{"num_hidden_layers": 8, "hidden_size": 256, "num_attention_heads": 4, "num_key_value_heads": 4, "head_dim": 64, "intermediate_size": 704, "vocab_size": 2610, "hidden_act": "swiglu", "norm": "rmsnorm", "norm_place": "pre", "norm_eps": 1e-05, "positions": "rope", "rope_theta": 10000.0, "rope_fraction": 1.0, "qk_norm": false, "attn_scale": 0.125, "bias": "none", "tie_word_embeddings": false, "parallel_block": false, "init": "normal", "init_std_qkv": 0.0251, "init_std_o": 0.0, "init_std_up": 0.0251, "init_std_down": 0.0, "optimizer": "muon_variant", "learning_rate": 0.00834, "lr_mult_o": 1.5, "beta1": 0.95, "lr_head": 0.00541, "warmup_steps": 200, "schedule": "wsd", "decay_fraction": 0.807, "decay_shape": "linear", "final_lr_fraction": 0.0, "batch_tokens": [16384, 32768, 65536, 131072], "max_seq_len": 1024, "doc_mask": true, "z_loss": 1e-05, "train_tokens": 232700000, "max_steps": 4839, "dataset": "wikipedia_en"}
Each number is 128 + 32 x the weight over its row's rms, rounded and kept within 0 to 255. Layers, rows and columns count from 0. Numbers have three digits each. The size before them is the row's rms in percent of the matrix's.

# layer 5 MLP gate, 704x256, rms 0.1, rows 265-364, columns 192-255
107:116124124102155125099113116149166123154115142061150156076059139140130122089166108137139099164120125197142161088127067111212106154073153148120160117133142160146117117111127148050149124146105091
108:143153115104109135125101142137176188136123087162116110153115131164086173098131110173107147163117112088110090120080142109116136145121128166063153192124137120141102071139147140132161183123094139
080:109103198092083141098124201108115127135127146165183094098136152201073153109125136149146075162076125121175103117126140089138058139154130120108135166086025149124066142099138082093164145087145175
097:146148138190166154087087124139147173098161102135107079079104092128109050152127103127156167147184146159184112142136128125150056117080121131084113129170082194168097140174161125105147108151110147
103:089178099198082086105144163163172124148110088155094204077186123106067151131167141161151107144131122101131127115125131135082165093110104111146134170155129098060073119078120104140166153134141126
102:099147115132133141130094083132158081139019105088079173129135117112124161107109155132173080134149160170099113144095119145148069113170123120079130114148096136121123129155146100147098123162060125
108:091129133073144151101135127084123181131114138152156140086164133117123141132192099153197128148175142147121101105164105116108175124102158133162137166052080091080099157115087127145121020099127085
107:124074145191120117110122084087121118108153143179077112161115114075110137119149081146107131165104158141128191112171065130097086064153169178165127140131045109121126126150130122100086139174128132
103:080091177176118139170162104144198088147174147103067099073096157152172162122136132133125133114096118115116097125096117123075057131157134123130083103091149100153137141041119153175140142134140184
101:196113130159121128126141198105079085157134136183055135144143147191106150157105104132105086115140142116076142175051144170116118081160107171110110084112113042134125160184059138136200152133094088
099:122179113152107101149167147145177149154144071136077101154172142163113127127144127102133128085120117120121098123127158125112116183114126182200172118143119123125159123101123173174126149096126133
091:111115104184102107115139092160122117159147107180134084173160123126121136124062075151168105115177182132118151146134134103184163124137170188148134113105092123128091115126099121132135051125139190
094:147113146197105085129167091116119147153101114155131162145123136128165193054178150105104136098127143101165126128119163199091076059109149118136059089138069145174101119091145075183116208078042091
104:106180104124133135126105172065131085154104136135118127144109145181105054105136109112090105164103120151160131157120141139165079052129080180128170178108166082131140077158111105098116144140150129
102:153210156126151149130150151079106130120115128107083192126121131141143099115196146155112107109179127126167094159086100147178161131162121113080171129110066179129151150144149160085131135124213168
109:131132170139119122109179190136141170163131093088144073081083139120051109105144182088113132144093137142160095134133220163161134176134214205100130094087126063164153124113107137139079142097111108
097:089162110087192143146090143185173085183045171106181094080162120085129115133144190119122160145130124123137115118141174065097101147104083153124139073122121109155146106147082120144132162108165093
072:072106162176123094175081133078122159150152193083107125220093125126154143148134124115152125139118110150111059116164115147166105124093139131095119104184166102085074142164104128106163125146118189
103:119138086165068121137100149091160148144098152160098154108074151128088150189130084083174158126167137129162132096029124105114180130183186146081172167151108176154151134107118138141102146132115131
099:119141116176098107114189130102105127127096154128124147104097098140141127129123141136121147107072142055194107143121098118141073129069126170155090143089160154201113167183084176162123147156135068
091:149129101193141119084090122076104100108082167091071166115109173168135095154138124139151099125126115168153155112142126115152091071103133141113137105106167101069108199112166166094103101126121128
106:117148105173139121089102122092178124087143175082155088125103115125121111201157137105089167132153103161126116162078148088146133119123121168158113100138083148125166056121185115143148119108139143
106:064188180132103133145100116136153157122158089147070101169113138110166131132112099123101143156145129150132155090132130170109072174166156150095165065106132124156087196111057101136121178131108106
111:126126128114020142144098125137093110161147116118089162162137066132104084160175139154108134087102132131053158136135128097072169097138164113179149122135120085152164104107097121108173171117058103
108:160126125148134161123128129135196222105128179091178102127122131083079177139139114122163101143119087112113132199099157044150117129136156169146173152111130173089104110102098138113149133093186161
101:194173128154105126139140140124164148126125252043163077114136082106143070157139117088170116121153156131110137101121112100194080158131159119146115088125170147104117158099050048122080117115126144
106:158167136108207136130146144121162072125084161178118112142092145159109141085146168109101127099146121056093127173201192149110159113085152143118082168140189235087144079148211155129101153174150168
105:118121136048155135161105101173074159112083155122126136137123130107142134139096091095160152117126141144061112121132180066118107142125118135148170148116135182149173173086107105135141165165106129
101:105147165115122146119089135108108110106107124144119130144148081140090070136116126159092155132184105201103115109109149128138095082104153110135129116095169117097156111095133143198161107157154102
099:145122131119173159101115120126181151118167104146127130136058108129099118125160088166123072058083112112114130129125124147233117145130103125108152104160142132140174145191130106154114147165086098
109:102145160168076134174145094095073128129097111189134138149120114143073161092065011155090105126096127146149150154099136127159156175132113141122172102137081096162120123170171159076106172131102081
108:089140172196182105071119118133102139164166122181128128087130121156129107147138151117115105123108193131060053131104125134130097122128110129162111071099182145132108144143141105133109150168102101
102:149139118163145140107123098122105159185177076170160117114146089147145150150170140130065196154153070108070099124118110155162138113149130136089115105082182125129140053178165178167067155075086173
080:139136080073106141122125119142097109242139182106087122144173159106115084142153116113163127165110106086087113136156077113174145118133119154132164106245121140114130124100074155141165075139128143
101:158159118174174152154138170145169108162126185161077129180151122167152120097121127141147107160163173068151126172135137132144097095130140122108156111119180127152167118133066132131126169164113140
102:155108125038160116218095113178171108182091159106147133145104067133193112185097105198104152085102115130161083080104061165135143145161139099143105094148131115123153054179152121082135178177083128
108:140133085116095126129155148102154161148129144158137103145103115116107114145137162123112108141122130084147096136117131072081145168111150099078142227114208135156159081132152065199118117034168089
112:125089146134145111160142138162162093141128157139111184142149061159096158125194051075103125185135186150152134182160160121101090140111118113100121149136101171138140104125163103061120134118109120
102:101151172097169152102121103130158164147149165135084154157091127069147123137187108092112130190118135128134129103114172144120157105197200131155127068094155157091100103157084176182121165160114095
084:131111148109122122108123165163156096129136115125100140097086178126070087096132201108066137144160128197096152122111115058108128188077148145166159169109129082088092099094152069210100118159131175
106:141093138085108091127099117085158089176097074128162212070130128116164124159115136158111159167164125132095080085149082125162109161166104120129139129133144079136127073231139118106164088116158113
109:177113062135153149094064110175127109089138110175121159095156138099085124129091115099111119132132137138133096131085082166114143145186147135116169120100152151162138159141128152025155146194104110
111:147130121126130137053144120130099080142122117112125155159120087176099174101079181118175112115143137087164094097155133173110123129110137090146177115113156134106116166095116119140096131151118160
105:149155122045088170048160108160157104128134097107137086100135127095091133119141116118058132146059131093092120145110149147121147131152167058123124085080079164137120102115159147098145099092085159
106:145133126140162106092131087158151157094129096132163149133135111230218127118133149105120163157141170148101101159106151105154104132138139144097071132102110133095170134171173148136143150173124067
097:160114150108187147181167103124106143122156068076123156139196138157114153119164045164086038091149135132147094085142096130128080096167102090141133144113090104144120150154136110143125155113133090
105:071096125114184118140172100078093178186125125132112169120088147096153147186090046157096140140125154167120119126128164106129096078157136142086150095099093135126111121123107148122109169152124068
096:140126144147138083077170094081095186161093114127105215142118166112114170167136096108188112165094109148149085111123070178078131140104080172107136127094158096151089105096092141121116110141073140
081:106105178090115135124075123138072090106144065116109130171130056122155097133123086198103140136166119140140170126042130116099111069129136104152106149087092198141172131085157129137100174078168104
102:164124126118143060108155109116147157189109215179170082108140107152181095144115096148124130167138182111100141100223129215133119130129128117086185171117130058060174112145167093097151152149091152
094:158121098129143107187131164105131161175125130139108155099123159165146186142081194142145105174143135063130143188102177131209208132116087169114117100126175171122076059115128109138072130175149126
080:138137081130142138151153175109121137119122169073108133094125092166157129086112097126174122159083123153132110152122079162094138115130158160150103147085173114094118113119163143058127182083164160
101:131137079146126104142086117128155120125124174103106121074132058101127103053106075184092126128115105188118116158148113104122173096201143150142140115109158096051110133122083140122105129163112158
101:168117126093123173073081109113106111140121122120136081115174152084146196165113156162106171096162135126196080131101146074145151094134109135080108135114118131110120192100111158156147130118137142
101:136173130130114107105125154141124106063061123166146112083093090119057137137126138123142117094154086027097110116150159205076147119133134153196158055095119140185143145130112122141128129161062131
104:113120148174138074116185103113111133188087198162158104139122145099129092136128123128098182043169076138099067068066105159154170134130098077152103128130123131099124116169134112126086145182141124
098:137172200114138102112182124122138113120193094158154146127112104142129136167138155106141137136091148165159115107100132107161085129091211143134163086165111181174112127065061097162111167139182113
087:111060090151175178147192096094169202141080160103150080136103187166155173084167134112087154124160068137146125064130107143168115152148092152109113204109127130167119161155137142187152138133084165
114:085175112172149084147175100162110198137119156119121096123086130126140116136107111154102123128103104149146151097214138106136083090095117173077114087129100110128120116080144107091135102157125103
079:122128160123156106142072120159134092107141109162151096196103136108152180135152186078123100101136144150119140120084196164102137113155114145153094131098138156150107112127109178132155161082178071
108:113159119109149086173165129121148112141068168177122117134143127144149182155140114133151171148219135082100128111096176208103124133098185117084179140113165110102104099114114164087104135132117184
109:082077143116143131138136055117094080163130134094161099085109132149153154103086152067103054135178195143113161182151141104152110094073193113131134117142105082142195176089127134141134090116133112
108:106140152123119100097138104171124103110125107103121148122115052130051127133147136145083139183103151094100169044138164120130154178156154113094101121119120136061146156110109058158131120113131148
084:130155169080105177107098145130088119124109115185170192184098082081097138116115146161080107087145133191097087091097092173115096079127165130172090124151149128081128114141129159156097106124086120
109:138103172063121117113140106148187083111129162114092096177142122097132175105118152161137127061145152108080124080109091091124086088128164110107165094120130066203090125109162104108155132112192106
095:137144087151115132151186103097171198119122060140090128135156167144081049106116076130124139167135133141103123107097200159113114168080162138153063119110091098124094105116148199174101115160093144
085:132133094108090132130140126155091129097074100106136118146194156196110114157114085151150165127180109110157115110133165106142127188071195107150099152052118068156150110140152055156087081157119157
104:098095159121095126082135157105094164087135153172109115099105141133112169149118119079115046141146078154079106173131118155129087155136174103137107084096123178164188108086119108159076140118128098
101:153067099134188125162079151139087153140115213127174120141208104081133172168130135175078095101125190093138194156120115098049148115081173091095121187115133167125110123126089134182130177174183090
085:089091091097200093105144136140079082116155140162141134129104105141139219139037146202082100140148127144135063124179084094148110173070116128183109125192098165145114145168115124188101093103121146
103:172085069137111113100148170129134098099102081165173157192100114136142109129135107094146093152115141150103126136104133148078082139158160115143170114058125192139171158176169125180164122119106146
100:138103107130166104135113132185109139181132153128087183123107137104156080082114092092133108098085088142114136160133152102136128082130117182133131116085171141168135110119110111114111179097034157
078:107164146157164147162164156138134161164182160104083104139111040094136129184086091157109128133183163098100129072142094086127102171094120114140138094152151139081138167151133114149130080088104130
095:120144072141090124103112111126079119182189133069101127133160170100084133083174148149166088105108066084099145090118110060072101089123158181126177179117133094139229189167124100169142113152113166
107:197188162140162116137149157085105066164111138203081085132114109099160119113156163150131168143140090149099174097172112083169156143117103099160091157087115206080120126126138082115189070164155141
092:071137132104136091107099156172127101165144116127079176082106171162140148110103179121157105121092099179183127073099124139074126102123083090133136193129122136095119194145119154182097135106102128
108:119171084114075136146150049135156073094007106140121106108113108110156155144117101155110157119093173140090139102142145162167100132102154109106107130127133161127139153228151064071183122133081095
104:065160130146148069099146034140122135134148110135135120132110176107146097135166141115127077112134109062128113107128188132128074147137137143127131128107148157133152091173100139141155150114083179
105:113137106222167161126101152134130053138149072148135158120092110123148156111112089107114181073094158159181129114128162177147138137144069126147119086143134166173127174108107170082094119043094083
106:080136103121155071144195131104089112117145092182152110055112110124130118129097097143139112135079124142120145174118129107164095108192118200088088082094122196151177141093185094183117106154085126
101:160110187168165113111116164199162172178065018150129110080156078169096133162116150143137124089154120090092172173104088097117188101139177159148097114070104153125167130111158121164094173116110160
100:146099157169175107127167115137082101142124062131099119114084115066082112108104115152136121134122158160099150139120098129105124122097138090095160148162130083185102093135138134155143111103157175
102:111087166150119144109108086147124126122130181088093131085133133102114146118168169113134099139135191152116112072073116112085153131151133134091108132090151171155129158137147136162127158091124142
098:134152121175099135088136129187113183125192081087093123095136108166120079088210130071118126096122157143107145106118119086193204130121082138187109161153073149107122131096117142146117122131140074
109:083121123129107141075154117005144092108178151130105171099153130135185107194061134066133145095181146161189154115147131104099135154100161078092043136104133163154130176125114123085128049106178148
106:140069107162088093174131183109145133219157104127122125051130101164134151047117135125113178177108076141088154150133152096154131149125113140173140112148129122144153101179107098120118132152162160
117:139104140156094154063159097118144089112152156195151145134165103116122162112121111122140106088152141157167138138116141139130082137107093110101116126110118138150133091061079115138087131203151190
072:191133135115142113152046159101114155180097102130136117108123142140159122110149125125122071128119084096117127128143100139084125131115131186212113180186149131136115104119111109057109067081136094
080:177118105157147128083091142158159125129138156132122172181089128137131103082133136047170112126080123148151082064061080132153124123144130107156145162122101134120084112142126157136181166123151154
099:089137173176147123137114160173072166140087104097139166147086164159157205165125138091071070186161154135130137129136105167133109120112101173123128119121182108115100112133179107162111152082075131
088:130139132162139113140101149147126166103146122167107135115138135098147152178135149116120156095184147118136134127099138126143151191071189155128164099169085148138192134159152159039171109116134129
097:164078134118096146187074132169071086167140110126099158093129149098159076118123100152100158083105136144116068123129146096077118132089113071189159115090126151127104148143112153123130120113164111
113:097132174167117100144106113157174118145106147077067152078088126143115051120161170147110127102102091160146147116081114166141184121123086166208118152138082072159130141151221138161157116136120144
106:111110097212169173154185117111112154121133101118082118115081115155098088093084157208144120127177120147133162100168151123150109116147104148170091123161111132105172168142140144159166154143215165
107:108110168117088114100142078131131128163162095092162127165134144063100072170086144146102152116114164153162117115112131052164108098124135090193080091094101113095079175120083066117120088130125115
106:068099108134161104110169145105161052113190066083142136133086134099114112178089101056072056144109141192069146104148191128124129115102123177119135115134140119132097105154080130151135075063154137
097:118076148169071137190126173132125119141132105126106091115068076146063144116109158148140144136090112165175121120114124110134133168131136148154090063123117106173169109053087109116132068146155103
102:122147155149101090103133162165089186124162096164118159087135093164147101116196164168138107155110136123133129099091099121087113126089126166091180120124155146107130101183153105130098068092055122
104:138130158104164127112123144094126133127096127111102153116165134148070148115134097140124139113137140163130126100084124128112100176124174152134133135156189102101127130181126111145145157133155135
099:151183145161119129134170099113199084156121154121111196159172204101145075154165134161117157100135129132124155126203150075110150091135117119144143129053138169113103196172124148111100074049102148